Weights of a small GPT-style language model, trained from scratch on English Wikipedia: LayerNorm before each block.
Each number is 500 + 50 x the weight over its row's rms, rounded and kept within 0 to 999. Layers, rows and columns count from 0. Numbers have three digits each. The size before them is the row's rms in percent of the matrix's.

# up: layer 4 MLP up, 384x96, rms 0.297, rows 52-231, columns 0-31
# down: layer 4 MLP down (transposed), 384x96, rms 0.141, rows 52-231, columns 0-31
up52 099:531425545444522606456560472510461424474443518516431528488446494490480459559499535586465604453473
down52 096:487522596520434472548497485594408445455552487555503494518453563481488479427546427422467437564522
up53 088:359539514484635485493536464511455469568422422561530511482454473483439558559462503473487513427445
down53 106:464483546552470505407511562480441531501498589453457484549520538531532525500514484502575427485553
up54 103:612557547509499550447351520430411465500470550524536532576549467428445450486531580458498463573499
down54 095:483502543498450464512483566496509548539530430473556505487574439436524422514492432469615459566453
up55 094:441449496486480555453524556520547536519551491433480546450578495442456565462477641458447513529503
down55 099:452576559527551570575448481474372562428515564513531516612499450529419508471428473548532507457469
up56 092:495467486481417462534585443443445489552528502519402373511536557504549610523504432421449457477469
down56 093:466549549477544533439528530514569543430490437541607584517485397515494357476486533535426458552500
up57 103:537483489444516518580479462521557518459548545532397451528447490520439467497544446532564513477488
down57 097:479527472510527542487534537495408504530525511505602480467451452425531536436571519486432549485432
up58 110:514431556550483507535534455468442487488466490499540492497541562449562466543424550461518507461520
down58 118:484513442466560528575408590500421382422468474536483531470514560494526470465426455489530518420555
up59 111:417436490391458371520486495564434457505489574557505469471451604536498506509533533468449484500423
down59 106:478433404460613584547484523565533527547536419478445565565450494478511519472555433513468469441491
up60 097:570543526546400526532443467463401519498444491521553450436434414535419473573538522545564537513395
down60 098:463483510460597569632520441584562523436507513543488500542494443444569487532515433472402471439566
up61 091:462555525559552499467438540600559495428530424501474487448447491580389436494501475553500446496485
down61 099:426475382470428519393417512488395556507508583503490441462491473479562546547465562463504602459442
up62 105:647474505538469450455447508526518485497502540538445430436443512492449496449518462523497540445607
down62 091:375506537471528465443448507536517461499527487597431518577454514430563541554434611510467521509545
up63 100:577493480454549602327499499490463516483490489455508401504460517572489492529471534499527512563506
down63 098:480551434487448495570514469554443476541516580463430529533493509467415460529522435543593541500440
up64 093:476504514507459446475504522528449496533488550510390552438490429494444554515615543504482437431500
down64 101:492547454486580523554435439467454476465488438540434489506519559486530474496496447495562512508496
up65 093:480574522551556479489522462406506488537519474519470472432423431475496506499439428488474573443581
down65 092:529505559409435485493420457632477494485401554503518475552429525475471586455511503500519519537438
up66 113:605579491510447583507530529467526533521586504540421484568484502483455432552498529618497441488417
down66 100:456519531545517477418488437511379582496564444569528476446423412485514419455535501580504413527467
up67 099:427539398475523579447456494484464558460491560516536495380515466450518491427470502470552571520527
down67 093:489516615498504497513489473529504450529519485470445431524441511500521456547624498511569553507464
up68 114:448465533532537434461516521529442508546576569556595509544542479488517474484564517600504520612502
down68 105:499519552549560492536442623419570502585506429492484467491559489476500568407469527513508517432393
up69 096:596465491502470437426450571510501498527470456534497525498452571542445502569505492558558516496521
down69 099:469448542602513478512484544516484518558450499533498498463531543429533523440518461527521639489505
up70 102:604551539484505523394457454620428490453498458465509514362462508548429527531425564562478494420485
down70 108:523486538445472434529440530566480551518547468618458503546525440516472572492492470446532541448456
up71 098:519481519531470505606518412567518439482545492506539460444448475482506435498600602503524490442501
down71 115:528512539450458533433476513449432552470556513414476441493579436547557579505468574534548574594562
up72 091:455560546596480493588485483465446462536512656527548529515389450543508487460541495512457518432545
down72 096:625448424354558438423478468449547484540506505463490479559464570544448565559541602447544532500517
up73 103:462487514513486500517463533420533511563524544488427545394535533562419491499540465485557509461529
down73 097:634560521488553513487436564479521569444509523595484550556466524461506418487505551581473432436454
up74 104:441458548599413597391487582500492492501570528472415510488469397526396517566515491501487564524514
down74 100:520526514484493439645509483577446496532545490530565373554509497473492519509460444500506528400495
up75 111:480474550525476449508590476481460547426483460537528433509410449461530527523484585490564539547458
down75 108:524517542553545550401414479402434460559383451440568550428519591495454485466484597533474458517542
up76 099:547439522506398425500421465512547412541473519494545576531483508507524550561554540439505460435477
down76 103:599528407446534583474501419443540551466464523411424551487534527490483535486418433515584529449408
up77 087:563447536494514543603488540507445439464543531541514585522505448564439464575520522528458495471408
down77 098:517551468448515490510535451417478430500539490345402565522500506527608506456534487505449515489529
up78 099:486510527483523496460524550486470503506569545488545545560406388468419501497385500541528408456513
down78 101:516473467475473493500404497508549444528514477375485543439516536500480505449513526548522431528458
up79 102:524484442462494469523552473527531539506484594509466509593465560535427412520475519557448478499514
down79 100:531563549581484548443405509523437516482549412451495487428516482555514380533520567456545560546523
up80 097:537563485523476507445539494557477478579574531471588505417436482532460590561492461478577603468489
down80 094:486500500538566539551526506478540496466407497482450476419446460527491429479546556455565520437481
up81 102:544452484515487469433472505434496549486598532423564499420457404565467441490455568571537463438549
down81 101:495561561508615566600587487496531506485579510513406489447482544448427504529446496485505537535542
up82 109:456468424563512437469577461427465447588455438515532463526456445515560593448477517444454553551496
down82 111:435471556527467451452391488389468501532526445463485552542520600509534494525452487436443477508546
up83 106:376372538567513498472507509490581539568406402497573498527534525509536567480480610477490551527481
down83 111:563530521583448570548484541491477558498466562470456552473514590449441452491491496598504431411491
up84 095:488573567472497472502540504523458473453466605541501439549425464470451590527531453451548476449548
down84 098:502482439525483487574574474483525556401472448534458487540517472495477461515421602509464504562454
up85 121:463506543431440416578472500433407480573475505493477484456485519472469564522511493419546590529572
down85 116:599521538482492534550535549482476409530470476476461521542423481458518520557491589504581402558460
up86 113:519461473528592508463445505475499463520378521549625555453461510534535500505512569401474514453492
down86 111:482512454427392490543531434594495514521423474443441600474545605500463496602434542586520583527515
up87 089:489478520511501533495467533547497560570562631453485467437521485471360463458550573526603551500459
down87 097:508543508481512540480440546485521500425545596515494546374437467532554554509439537505455530359460
up88 100:445497473635528376546522475417478450503400499582410513472457549442562483458462553489537565549510
down88 104:464543514500515489555501502493538401426594477416461535519508545569495536560484541472454499534456
up89 119:524460456552506572457491482481497460433465522414505523480548539552427432431541463528533554429476
down89 114:423533499403535499496486557565507532465494490469471499523529511467581578511458425498526557451500
up90 100:448538440442363565534535439491599484583468508464506483439551524463480457515503512449557527530472
down90 099:495477555468486444511526535602466524543528491570484497461510485456528369545549460521497495561546
up91 091:470431555463481457490541500508537498514432489452514550548553483455483532560508527550531550550486
down91 103:578588431452498484418475551495523515495492501463431501532518516429576525476498502518534497471475
up92 096:514421541550552517398517484566535528497450518574563496591472574546479520417495532587427518443498
down92 102:571573509500447513451525496488640587520448550491501543447419472563468530523520473487511485499474
up93 111:501541449430422525574498602552526553473503522413503503560428436528505507544527472438519509466436
down93 105:477561543559558444512416502587412591551520483504517484515468477529532482472425540507439578463466
up94 101:536433462491546605402474415556489542494506485582451490466504519541566459430542520550496513486515
down94 101:575494403515520410586459504564450544452540462483469507466528530513434478576548551509524558564537
up95 099:532506474442491495568499551531456452617517555518531564458433441433475568595527488487506463578411
down95 103:456518497469546616416524460544557492409476543460457496528509557488476465534495498495592508479601
up96 103:438455501567482454482471511544546486511532516506520463466506636479533565512470516563470455512620
down96 099:468519479486473449517412493505504509454462515533461499348519471565513523425474521511566481520499
up97 092:479474435464504550442469475459378541518531543528549435505411497400453507487513551550451477480550
down97 087:530486513515485553537461528563567472482522478593479525482518482554493494456383437486487555395505
up98 091:390498411508487490591522493485512570461532493482406489542527451551477555546486504589544460530484
down98 092:438520569456534541492507560435457531447510520445508496488558541542635406417472465557516414422464
up99 105:387486549507454555533465552470516455564557493410504482524474460503514516502530500429471565525503
down99 097:469519490456579587552453527530451453492496528472571511561529540480575476531502479562545499438386
up100 122:465540453505489511501491514443431504562528477469488461505483444529452553480538494421406577521501
down100 099:463464408510585506445484383441571503492550468517503496500511536532425630508475476437541558458503
up101 100:514436550495519432508538557496389509505460537393557542463546567431402411464525474488484472396446
down101 099:531491559538494527494516478517474459590497446504531543436473546394446488511469447562521502478464
up102 089:583535441432494468510501526424534527510467581514556537433425563580463533470515557514492589466501
down102 099:497489554559568567413416548541548539379461485513540518505532519458565519415530486533422454454536
up103 106:522483498577471547412514467504534432641490462522441518477458455460596480399459586518442532506527
down103 107:606569518483474418480438498511451605397504519488470599545455565592518595513501534516499494493464
up104 094:545433544476526522450486462454467491384495498518485497600415562589481479483544482483528418544572
down104 104:550649481538438530448477472500480448613456467513569511446616467508537509526473565553508466532526
up105 111:438524570440508437579511553441534505547497614437508551441477496579573488544505412496487471495562
down105 097:471508434486577552491563406505461570458518459576531542517517581457363596456504543567472464496535
up106 110:452477494562447552581479558515469558408388568601535544520502502520569507439536508534548523516546
down106 099:472559491517504524541515533510535549452553466570469421468433462439427525498461568494451602471405
up107 103:430487559428539491495484523586530468474545489420557504492420431425494500566582452501432555532572
down107 098:512463436517503478490499553491500453528497467455491491496532421467480507486488479446571545424455
up108 101:534500486399484491515546389533528452496444615493516471548543451536418439541399536554564575461555
down108 101:451529493470521505427530590457425506499497437445540568480502577498534602455585430463445515496610
up109 090:531488469503475507521447563410459443460576482533411460413551457505445573466515574436394506482512
down109 087:478456525439529527519333459583595563453496511473423502431485471572573416568447392558456501499513
up110 091:406566568431545452406551436510511489525462421519572477462475521569532550445581586534492440440494
down110 098:453542435479494542466479573512505518430550518476578599585574450506509554489549425512520542495454
up111 106:536450508557514490421471509489561432506497547497592392479484430448518557572536495576499496441396
down111 105:499454543518532463572594461502559381462530475517468527548573485463484496505475484462517508581441
up112 093:489526589496460471416526438499409498499442527429489601403469426577501502477506415398490500475448
down112 092:523528432367523571552545518510611563600554516536482537668462497483479444556497482526462410521384
up113 113:605425458458549501505545538484541499564526533486505493485497521488506549502495500496495378426556
down113 103:622544485550436589534543491546497451496542532420450539527428510540514538569506534496577478599437
up114 100:432454526440447517538470585556521494477452458462450514509599572516475532473583465501522422421473
down114 097:499430472561513554490391449495498496488532505462572523472477479470607548511433444400491583490447
up115 098:436510524509434573484539499503393513489472627500523509489459551444457454422530445535520541487444
down115 104:482486402560500513507445622547564387506499485560487427517495425539593583472396377453530483463518
up116 109:451485516419490567411535495472550494478552483519619520484483428520509528508439547538483466432455
down116 102:463526541486499470553472415493391487547478508458469522489498521429394564509524509494486494480477
up117 088:568503436460558471578502393520502437584500575452441440509569541530568542497476477482487461464560
down117 101:575497581443539439516538459420515589466457407480457603489423468553503420528550510477448503533519
up118 101:440493451441440448518428442503424512479513437575567443556508524553453562524571467517487548437485
down118 101:486433415481516598547672468448509571439531435483449560508490406441421476501423498465447509416549
up119 083:470531502554556412512497506465530641524435489524577466571489524508453552441429485503494437490538
down119 092:522489534503528505488469512379457463387613463499425508576541447480515510478556495440512456482537
up120 087:487494503461390557463499473560467575471461478507438403486534409513529493493620450593395542550543
down120 091:502530577519487572453395577403545564455578528582449397512565491555480452556552456521498491481478
up121 091:538491405461529524465539567478490520526565497456537461493445513540450559575575587578462459471434
down121 097:495513527510471435492554472526461459496578467487538551467572621574547512510484398487557437513476
up122 093:473488572541488543568524444519518414490499539535569431541481511524467428426552491469449454546488
down122 098:525474483417504461602503459479491513533453373517440578531493497394417479527522549434588539468500
up123 098:490472485491491513555551473458488418583467404485442402531496421474514528448462535586525572457523
down123 094:500498509544567528608563533510397518411511553511526502482599508547507574484461429487579519531536
up124 091:495515519471550580477473521441575439657481491396511630519441417549491512466514551543504618489532
down124 089:474469572414584499498582469506446421491474507497493480463476669500475579519383506505494487480416
up125 079:461504489546403495552370481521430441572449488459528513540532542502442515521556587553496488504442
down125 090:497479567479539553448513444501437483523544444547415528545479544518473464524548422556482536524463
up126 102:455556483550579496461577557476393447528529452474510580489563543521414491528432470461509573440475
down126 111:498446501463535463425551527508514503507561505492458559582505602426482549541500451495458521461538
up127 109:505584458399538486507444571586443479557450505474605470517546453529435515463500546482551569479411
down127 113:502459491502490486518460453482570561519475484471455556504458550499492513450361443546595475470455
up128 106:487386551487440490498500399477552491403434457495475481549439528565585474550445466591590465534480
down128 103:492591469551535463537510592510457475586377492545530493462520512516416541562546536428421470486504
up129 107:481491533580468507480460367593455514479504500432467483501556507594496506550589539483411515468462
down129 094:547578511466491461599530515488504567481625529576501438424462466582482402497559434487441425512490
up130 116:438467499514478614542479552537544517528466494484509505524475437493432446597504467428538556582551
down130 096:378527432498504564493542438542428519558489521525539493490537575551518496562404572555479530493450
up131 097:524532490439503431449497581491537485484423447475590553475456542522529457449528564413468507499508
down131 102:565594461406612502531476519454531527459415441541528473503497498469521481475373509499534557408530
up132 109:596538472473496487455477444452487517519461472532529527524436470532342499440518466467554572622480
down132 105:627485533561479539478455517580508455512497558470433470544471495491534461480492518511494511483532
up133 090:516518536483480572509447562421489479560469450429430543438454530550517536492487533534486512569586
down133 085:463521471494487512521506414520539450411563591522430456518525492510531532508538548496490391444471
up134 089:472490497371551553513357489470498422482556545454565506509466492503543555531516494557539529453481
down134 104:458479535548527557430501439575488524479434475507488487606580492392544533561527460470488497480436
up135 100:468522479426581583508507478507483426485490405550564486511426472478542513394470562580557512550520
down135 100:408544592499553481496519547587523568519440450506571455513552513468458520477513431449415490498424
up136 093:552433586478440487497608481501545454514536540521551493457528531475504526500607544458607511589438
down136 103:536548492450568459518395590449525530484551519419509585486493440541526461488542485423469472451522
up137 096:348556465541509488453582471507457481525411563543581444484463538540394464476616480439519539494481
down137 096:526460493520476587445493565440606521511477467525536409504451560480390543494468548525547467479479
up138 087:530474499553510540590541519435588562460411542465601580507534487565465519419532463570426525460536
down138 096:496360605406500510534559462496432517481538562572477564515502568528552510527443537508535488470485
up139 098:467466424534540540473540510512552527426470497535565537416554471521563487399460441463502442472549
down139 094:502570527524394546445419558521553502562586469533511580472539434419528466493523571519498397465459
up140 099:517410461490472441539489505517551476499540548520552527550456475525484532464458508654548401458532
down140 100:606556494568509527556454550538445572443451460496427518510560445432449564461530469492458433456521
up141 100:523469571551478462468556603542487494488490508423465425540489454483419485465545563555541640499470
down141 099:498440523479484470567516507459480492551658539521529396415491529524523407508537508447545436452525
up142 100:574405457552454484494451493603546527475551542573543467530468511476479487564460499442459514529563
down142 105:453518502472449532501530483441410371576424435523495596485554484545496614518404559459505509541437
up143 100:508460447482499532596527621499371508498469458457542507482498616428471558499546580502447519384440
down143 103:471540514564541479463532526525514430504482454475424455469550510484568480568434490619542555556493
up144 107:487408477541434402550448553481492510557403478422451540531469542497557484388529478548450578511451
down144 094:464600539528650524469497537528456457511473545526506526580469543458570539535511431470475494446471
up145 091:525557436440546489474517492517546459520452443405547472485454461568473447536486559512620538520464
down145 100:457453549442513567519495484400418546504478512478569420476485490566464522515544545470481540422448
up146 102:478492597431506487559477499530456417557390439507586470567441505517466563478599539404445447504615
down146 092:565445547606484473493518516501566502520486466517486566491497476519398546533470565540417575491479
up147 092:568458534499484435451464511606412516480419429448551433566505521474423440516603496458622470501435
down147 102:484507530527506526553479422394524535474485507531429509405485482476479542456547563533478551506422
up148 104:495546519404637564479556559428482415491544468500480506512457565537461455518502485537441449385500
down148 102:466612474490451458402396505558455554556473515552457500422621547535427578502501591466455479535582
up149 108:454545523510517512579577463572464475559523452470510513568486494495442538511486574475516541512510
down149 102:508568529498404405507450500458484525514407539470471471552587556549528477516479580516493439609472
up150 109:393500442481568414505560489408562520534509485447446519518498437457454606578399471383492578560495
down150 112:473402583413459454479471487500531578471542483471534509543500507404542540452483596445485546470551
up151 105:486440473492449414489528443578578430411474433434525548470503533535558546550445515526531484485528
down151 095:512451592457542558516521558489440447508497535401545487556497495378504559533448499547513544522485
up152 090:561509497595443529484547538542428450468494537505444462475523559564495460528519434462593428411455
down152 096:445540484529489599525488489445490496505569487514518556528391441519514417497596448513448545553571
up153 106:475422513470521509462552462490505432446429497515495440542455425406606564562465494525482443530524
down153 098:525495551472477488526456541510488545483425466546500655447515527523514502450541439504450426524467
up154 103:531506449489544471415546545512539530424536548444481422463488479538480530572535517468472402508499
down154 103:496444540486458445510512535505485459536551470458577405507532549530510514500454430615444554542436
up155 090:536466503511460460430464544517437463530479535447434478492471485486421567448564536487511522449479
down155 086:505567544468526531507511480411479510564545416505531534489550493597500419539434381575509514562469
up156 101:518553502553461465442547436416515442520514461515435491402563474509482503499521478574619563463474
down156 099:455521521432591514499455488445458470462539467544453510485501470573500485427540462489524529442450
up157 105:556563505499569562431475453537557479444465526473507520518463441499477507468602451473474423522610
down157 103:523484569519579561512479589557518541504548404434471540468454503478540519423493461498597448491533
up158 109:485496477431413499498520582469425477474444463567564496580495626595504475492511448451482409438452
down158 111:457536435559505489550450518513499447510451535483525532498578497503608548541452396547487554504595
up159 102:443517469545635511538516518550491489474503436508526500478447589559442468572509466508403485523503
down159 101:499518414459479499552573515635485467463408496475517538517499442481527531510519499514538438473500
up160 090:546478519462564469482412448528479581541543550437504538503537482546535437535455566521454583435533
down160 100:468477557447553507481440446471454482488470544468587542480534466574459596463536480482516526538503
up161 103:586423543507446447524523434466551536557431453407489544517521470514497570536548536533477534512485
down161 103:546516549451548502482561511464524588526507447447508536496472536563493451481424384402511532576517
up162 098:421501497513568486429446337509435450378540493517520462515391515569516534520506586473469498461544
down162 105:504471504411511434496564438411528498546543504521388574417534474505474538564576544524479473520513
up163 095:448450476453534451561499464520543525566543469595557598560453517453495505497494525476619470535493
down163 095:519575497503493485413511551418602531407542449491511520515458477503536539470544497608518435400468
up164 094:513516564542467528491506431429485520510485444583529514511525483591555559529447534449355602479484
down164 092:476418541432457433499507519560506472528504545534526568445579489492560492591582511544446480473530
up165 089:476410462509513571570554479504589477529539574468555548505570534580451457549546605623527502457501
down165 092:508617470493434543504494466567414532465511426456452481573491491540544542376450511483508447536550
up166 091:504412454538501529642531566465448507484450503570563487474372488583582538500425541564543530523439
down166 094:464529491453457510459551526579545477483499485547465497531497588414517527486425449558477477444486
up167 099:515525543478468511499478491500529530554441511524508532373435512480527473551611484531501430379481
down167 099:555479341479561569475506496515468574421496510562461530508507441516511538518544548503542516483500
up168 080:441502507505528501483540424574480518597568537502457499481486466561546519481480445475440492494412
down168 099:491535473501542511485488520489495513473545530507440538436501606478503459465649540469407465482477
up169 096:527480484597560554483391471533520425580513522452432475545403446503441562471499498517526492532501
down169 098:582513568531579424416544513546425505538467552466474496509483497489495536391527527504577529512405
up170 094:462351539498469500507462483445565486458532463495508489526477571588498573505430446510535523518487
down170 097:455606484486460601505493523451467521526376539439556521582522445424582506454527610538543501483456
up171 097:536544487426473510577595564436547468486541449475496620532525499470427456467582428521497510397427
down171 095:465494470533490558441445522495514478525516518526533516456518555458449516503433413517598537476656
up172 107:580522479492477581569491476502530478541397593474498495549522483497544481583358518514493444467443
down172 103:508575570580521485555553518489431558453628526474562588580518508475475530486479514465489559464497
up173 098:572518589495514607527409418596451416559518609551421507576433423479472556514520547528473491494506
down173 096:577575493418486519620482460572526391468524421470486573465438459432478468439537498511437539498508
up174 087:534475503517559517483538432455504410448471501485433474469570421520500354521510570528424483455628
down174 095:504556482447462521514449528403425463441558465493453461516456572436497586505541514452421432449455
up175 113:512559485479482473508478578492452463482599519418456549578438535568462527532467433505450453440546
down175 103:482470481550514459520495425526505532519501464516458556464504483486497498492410533508472546428486
up176 094:508473528483525436552523525557551540544510527556638510451489560520488463480471411506599467557454
down176 090:477456524531573454607516531475443452470569401517568445573554448477458494515495494522461491510500
up177 111:500457499549545498597557515480431596495448457526469541423548467488499533600542486436491493511416
down177 096:464439440427509516491503426494560468471519501496622506553491487597564578581557502504515592493490
up178 096:578457478498498425465489462498474533513464586472521514472460494514468491451538478566501504480569
down178 101:522510504423508530583436577474545452495524472551431520537455455596429463375511528445510544519541
up179 102:489492566610529466522504397513472499556530464415494493541471534553493478519523546583567433522459
down179 106:492550441497520520492572527472495596396570457476437517462498505400508453466544487538444500466568
up180 105:576533504519430521604544461493445524575518531498445556379462408476531469558493409523463517480506
down180 108:498546569583434513591491553564529508497505536509486505492505477443487520503475567448443506504433
up181 113:414463478533531518475494475543533414527496517483568457528500539524452532433497528485528506567510
down181 106:561514531459496613581437555547398551471548469467416459498464486495532518466440478480432429627474
up182 095:531574526428443411407459483511471487538464586375484492485468448564531496444534425423451445408570
down182 102:547486452535526434538459513421508540573453573535476525520434559522414445522544603529469438585495
up183 100:520558378466553533459518505470494564445501461506460499464498518529443481481572562458410559412439
down183 105:452551523452499458483451513506507445559517514505535518451476523602583420467520458486516408474559
up184 109:594568510471610533465515430507497544559510447469496457455569464512521444378499463451494489525472
down184 116:514462525488484516548525492497478585436523496452565501510504484407500462465523468468523436441584
up185 099:472526598532492477514450433558505484554412454482421524458513558577492540483459501536450495454465
down185 107:553514515467580544448485461526520562488482450508586566444414459441563581523532533502444507559455
up186 095:458464551449487419466476515563487532535472659504544501498452575503396440577493520520395482525498
down186 090:560495490483490512527475601545443438557538472460447456478463463469510429460527563426466527450549
up187 095:425571513473569529564512463532487429488503427541453479564527474561577524528551532541499528450525
down187 092:478467508487451463564431597488495471393508524596555588472544472542538582430498457566491468487448
up188 113:508526445485546562516553478522495473483610544419426554590431378528458492445511522438457560482573
down188 111:562492526518511470398440477527447545443516471426502511430545623536501481523510504424504499545442
up189 093:439509401466642470573529504440539473480578445494495498465509511543450537438480472498407524565529
down189 096:511548547428390484509542495528564439430498464453517469433515518478531510510480491540492409502502
up190 103:380398430550466490517461394592554401542515424514487441468457569590460413481506504548483524600470
down190 103:465532556630532430503471512521479502536522375507532519443548486547513520493512432494524481519551
up191 101:498420484562520434515572440589509553518512506486399435513507523440384436502506559506497517498452
down191 104:525525427503564535480452551503489403519509512509523494542570452561459476468590464434481552432591
up192 094:401418528565560548434427555511484531497438570502509576581534518425547538565518536489570439441485
down192 104:560462535489494434456479528580472511469546536438452529492420626495481528471462522537490480451572
up193 125:515507462530425496518452440549526470595559527491486474451503590590450486424365488582549514556605
down193 113:583489552555534427493500507494506534446465495547454531480432473486452468492512526542546479493453
up194 097:514482424572530496498409426522541502469504480475551485504395460595464514545578493574453493533498
down194 098:501530464544529439517511445415594466502525547486516581538611560455501545456581478484471541483419
up195 074:509405509409460556499669496467418512475472559579531468473585498563530520437477395529489563540457
down195 090:466541577478498547480532549443502536427583478566528570611612395512541456468506500510474495523495
up196 103:542478493425386474359463504492468535532434500484516569500552548494424467518537426440492566526494
down196 107:406520508505491487487490474479542523572510488518481523465533472483487548537523438403447469501453
up197 120:494456442466470530463500514450516515503500515440511510567485521548505488405417590504507403612519
down197 098:471611507529427479538565413551500539629504456510497482515469510483523462554390486572411498495481
up198 095:457503467502493482515458469601470461461425481498562439529435452582482492497494455574495553427542
down198 102:524475471475448621561541507436487481463521536457544491531576486425513572526478502504554575458481
up199 118:510543425619436509560568421544515459586509618513478476487510471452545426493426552568416438474555
down199 114:578513471466535507531476498427447430460608467534474509499443463481540546485468430565507468418541
up200 095:550438431636518431549546555507451471420385394523562545507489577458563577531502498517527493459538
down200 096:525548478468449597543502463546521460528512437454455553538511446491460479435440616469586505490518
up201 099:513453525490540450494507443495502528553455489397464422517446541593508480493517602473501563567580
down201 096:516567542537506460491525531482542533493446617511502605519496577516542568477428533448387456542413
up202 110:518533473551552544540584562521438533381460526559574544423464520505457539509464460470533465505412
down202 104:392537472484508553581465516506547500534483560564581448523461367467538555497578477574479470533505
up203 107:546437472465464461578381489519535554439532549417543583491481462513401478475524452544467447500496
down203 099:485449489529505430585495500488438547497501470483366544480524414526606534496451509514451530448449
up204 102:506515537485519516415525666455474425488476493458562548505451418546469501561491513485517486551552
down204 103:528438439535517462589535356471531501567506483473426524464447546407510476429471584491500542513474
up205 095:521627520442536545509453504508450389551482493445432486458397442506409463487503572468454595449500
down205 094:557536499480480447435443494540546511492576530484547567452509550548558484499600425486520536429494
up206 101:511538524413478465592429531568507499521420524528587490516533472538446482428414507432539395431502
down206 096:530513598460440431490463485482504349510504474521457538476525485463484469423505527519505451528416
up207 095:531459464516481527512519533418438467494571582516539573407359512481496401463474555512448495479486
down207 102:460565414504477553532505464468550527516528487353515448553549468504531524553531406528559520460473
up208 105:456419477460508534419523443445462464428508435457405496515514465495505478539578590468516523487563
down208 103:489497489500563480486504439397473560424582489533495603457508507552555542537543452490524499553492
up209 099:498526507455541516503528449532391433503498441452445537468472543523565558527621538543445466485395
down209 099:493571448493574516541542400495520500508504473496464569487587432554397540452531452433545482535526
up210 092:542540515608494496487537432508472553542555484453501504436527386515535472363462553541508519540544
down210 091:562445555392496452491386534388618521385526514483468519548418542578574549506532542454483551556444
up211 100:501567471465479457527465524441493471550555433526540385512509435515519614485543498503512520510557
down211 099:559417530485519576466534409547428512503490513489543621479480513489512405582532473531521437473453
up212 105:423483467509507544492456473484460416540590442498596535482432488416437560499474457485533502504652
down212 101:488456547525473556408564441468514456488447474454491474545595463423568555419512424509559457527418
up213 108:456472466533504463508557587509512518534563531549458495475556482536523445471516458444537519463539
down213 106:577536512487479513537577503520532424468474478495543543575485467454571566572466505570566503520514
up214 105:401458522462514412424548557539557479538504497551444492516454427478526486546547575577490500474507
down214 100:550524515460461398545511468510527476453510468447490580504536526439530612467458460438467473589458
up215 106:398396517541526514475428490601519433509543521494512524502429493495495473391491515435526543569514
down215 098:559565516506443478463406482541534512527517435522505576427558500541532542509471479603469492551419
up216 096:559442587568504469513475525446481503485512506441605416511421508517495508565502480588512476528485
down216 091:446465537452538530562506563527485511514426479465445532542502473532554493446544562438409466488528
up217 103:476430513535521499481465500509492463507426541599493544478418481563484475551526594533549454487449
down217 101:506469456513523465549467527520465472554512383476409500435519475410498509464560461510524479535562
up218 104:580483447474405527459531510502540593500521441369488526486527603510516480495480502362421479473474
down218 109:507527487417584575533519537542485492488492458575491499496507527535545464585542492475522511518544
up219 093:456534512423444539473532511481482506462475487547580503404399445453427615435554520520519582506565
down219 090:489412516523596488525507526500555457430485492518467479521488605541436421488479485476536477500479
up220 102:624509483506493500464492520473488563463462498561536483462531457469513465510512577472473493539492
down220 109:537488506597495545480529563560418471369576484503499501490531483501615512435576471482486475470537
up221 107:573469420561481438581473467495450532395489371492464495595510496535536606470540484562501404521480
down221 103:472460483482467597530384535501457554569389571493518526452556536438510442579503491495382573493444
up222 102:450508573485454491457582504548451541436460518510448506443483487486491407572542455514410508454532
down222 115:453494496495570579523442480522478534525527479483497461575511544487451527600471492412533507445590
up223 101:475488503546536523527544495472571508448515613439518408521481518458524462510599501563467496522482
down223 103:506534553402567542487444444526487586557466513465456446487469506570473598484439542586541497516487
up224 094:504528483468447530414420530444460566396531556456490505490496325491501571557502558468533537499446
down224 100:375494520439533497521443431544489521477616556468512445482571510510497419473497382467508431467541
up225 094:496485510537583563546542539421449477493516435495523452540525536429524410587568599431425510467449
down225 093:492542649537479488478483429504538513468466449493520427516555476520546455515493506484566519515507
up226 095:501437416517504525557474448460544597483512509456643456447482434569587514545497491501531524436428
down226 100:428513541567427529516436484491527544514529500392444456504566595487479576528403470585552565445456
up227 092:392496531455544542509494435473520509477474546484556465508509449455478488442546572556481531521568
down227 093:551488499553500518420531515470457549455526424539542426448456512607480491489492412549483483526460
up228 088:459486565535497524524515457604430528586525565385474478500495482446509494475511566447514464537487
down228 101:565582512557510476457501536484403440487571515498409510539522524534467493527515448551572513408492
up229 091:515574587430414524525457468573519404406437465413420570501509510602558542531513560506469537460577
down229 087:488483492547550431561464480472450556578524463531506437570483472426448492526523529460411509554523
up230 095:541552448489425502447528501453381515500530579450517437514556428570516565483470482469497375488473
down230 096:465571551508485479492572522434572469522544445527376501514473516561481448553482485535462500499480
up231 111:559400476505490439501459471474553484461523509485612498415508496380490521530616498475486518453469
down231 105:567622464537491388500479472458493489421519500486584562539438452473511545443478473505492429476528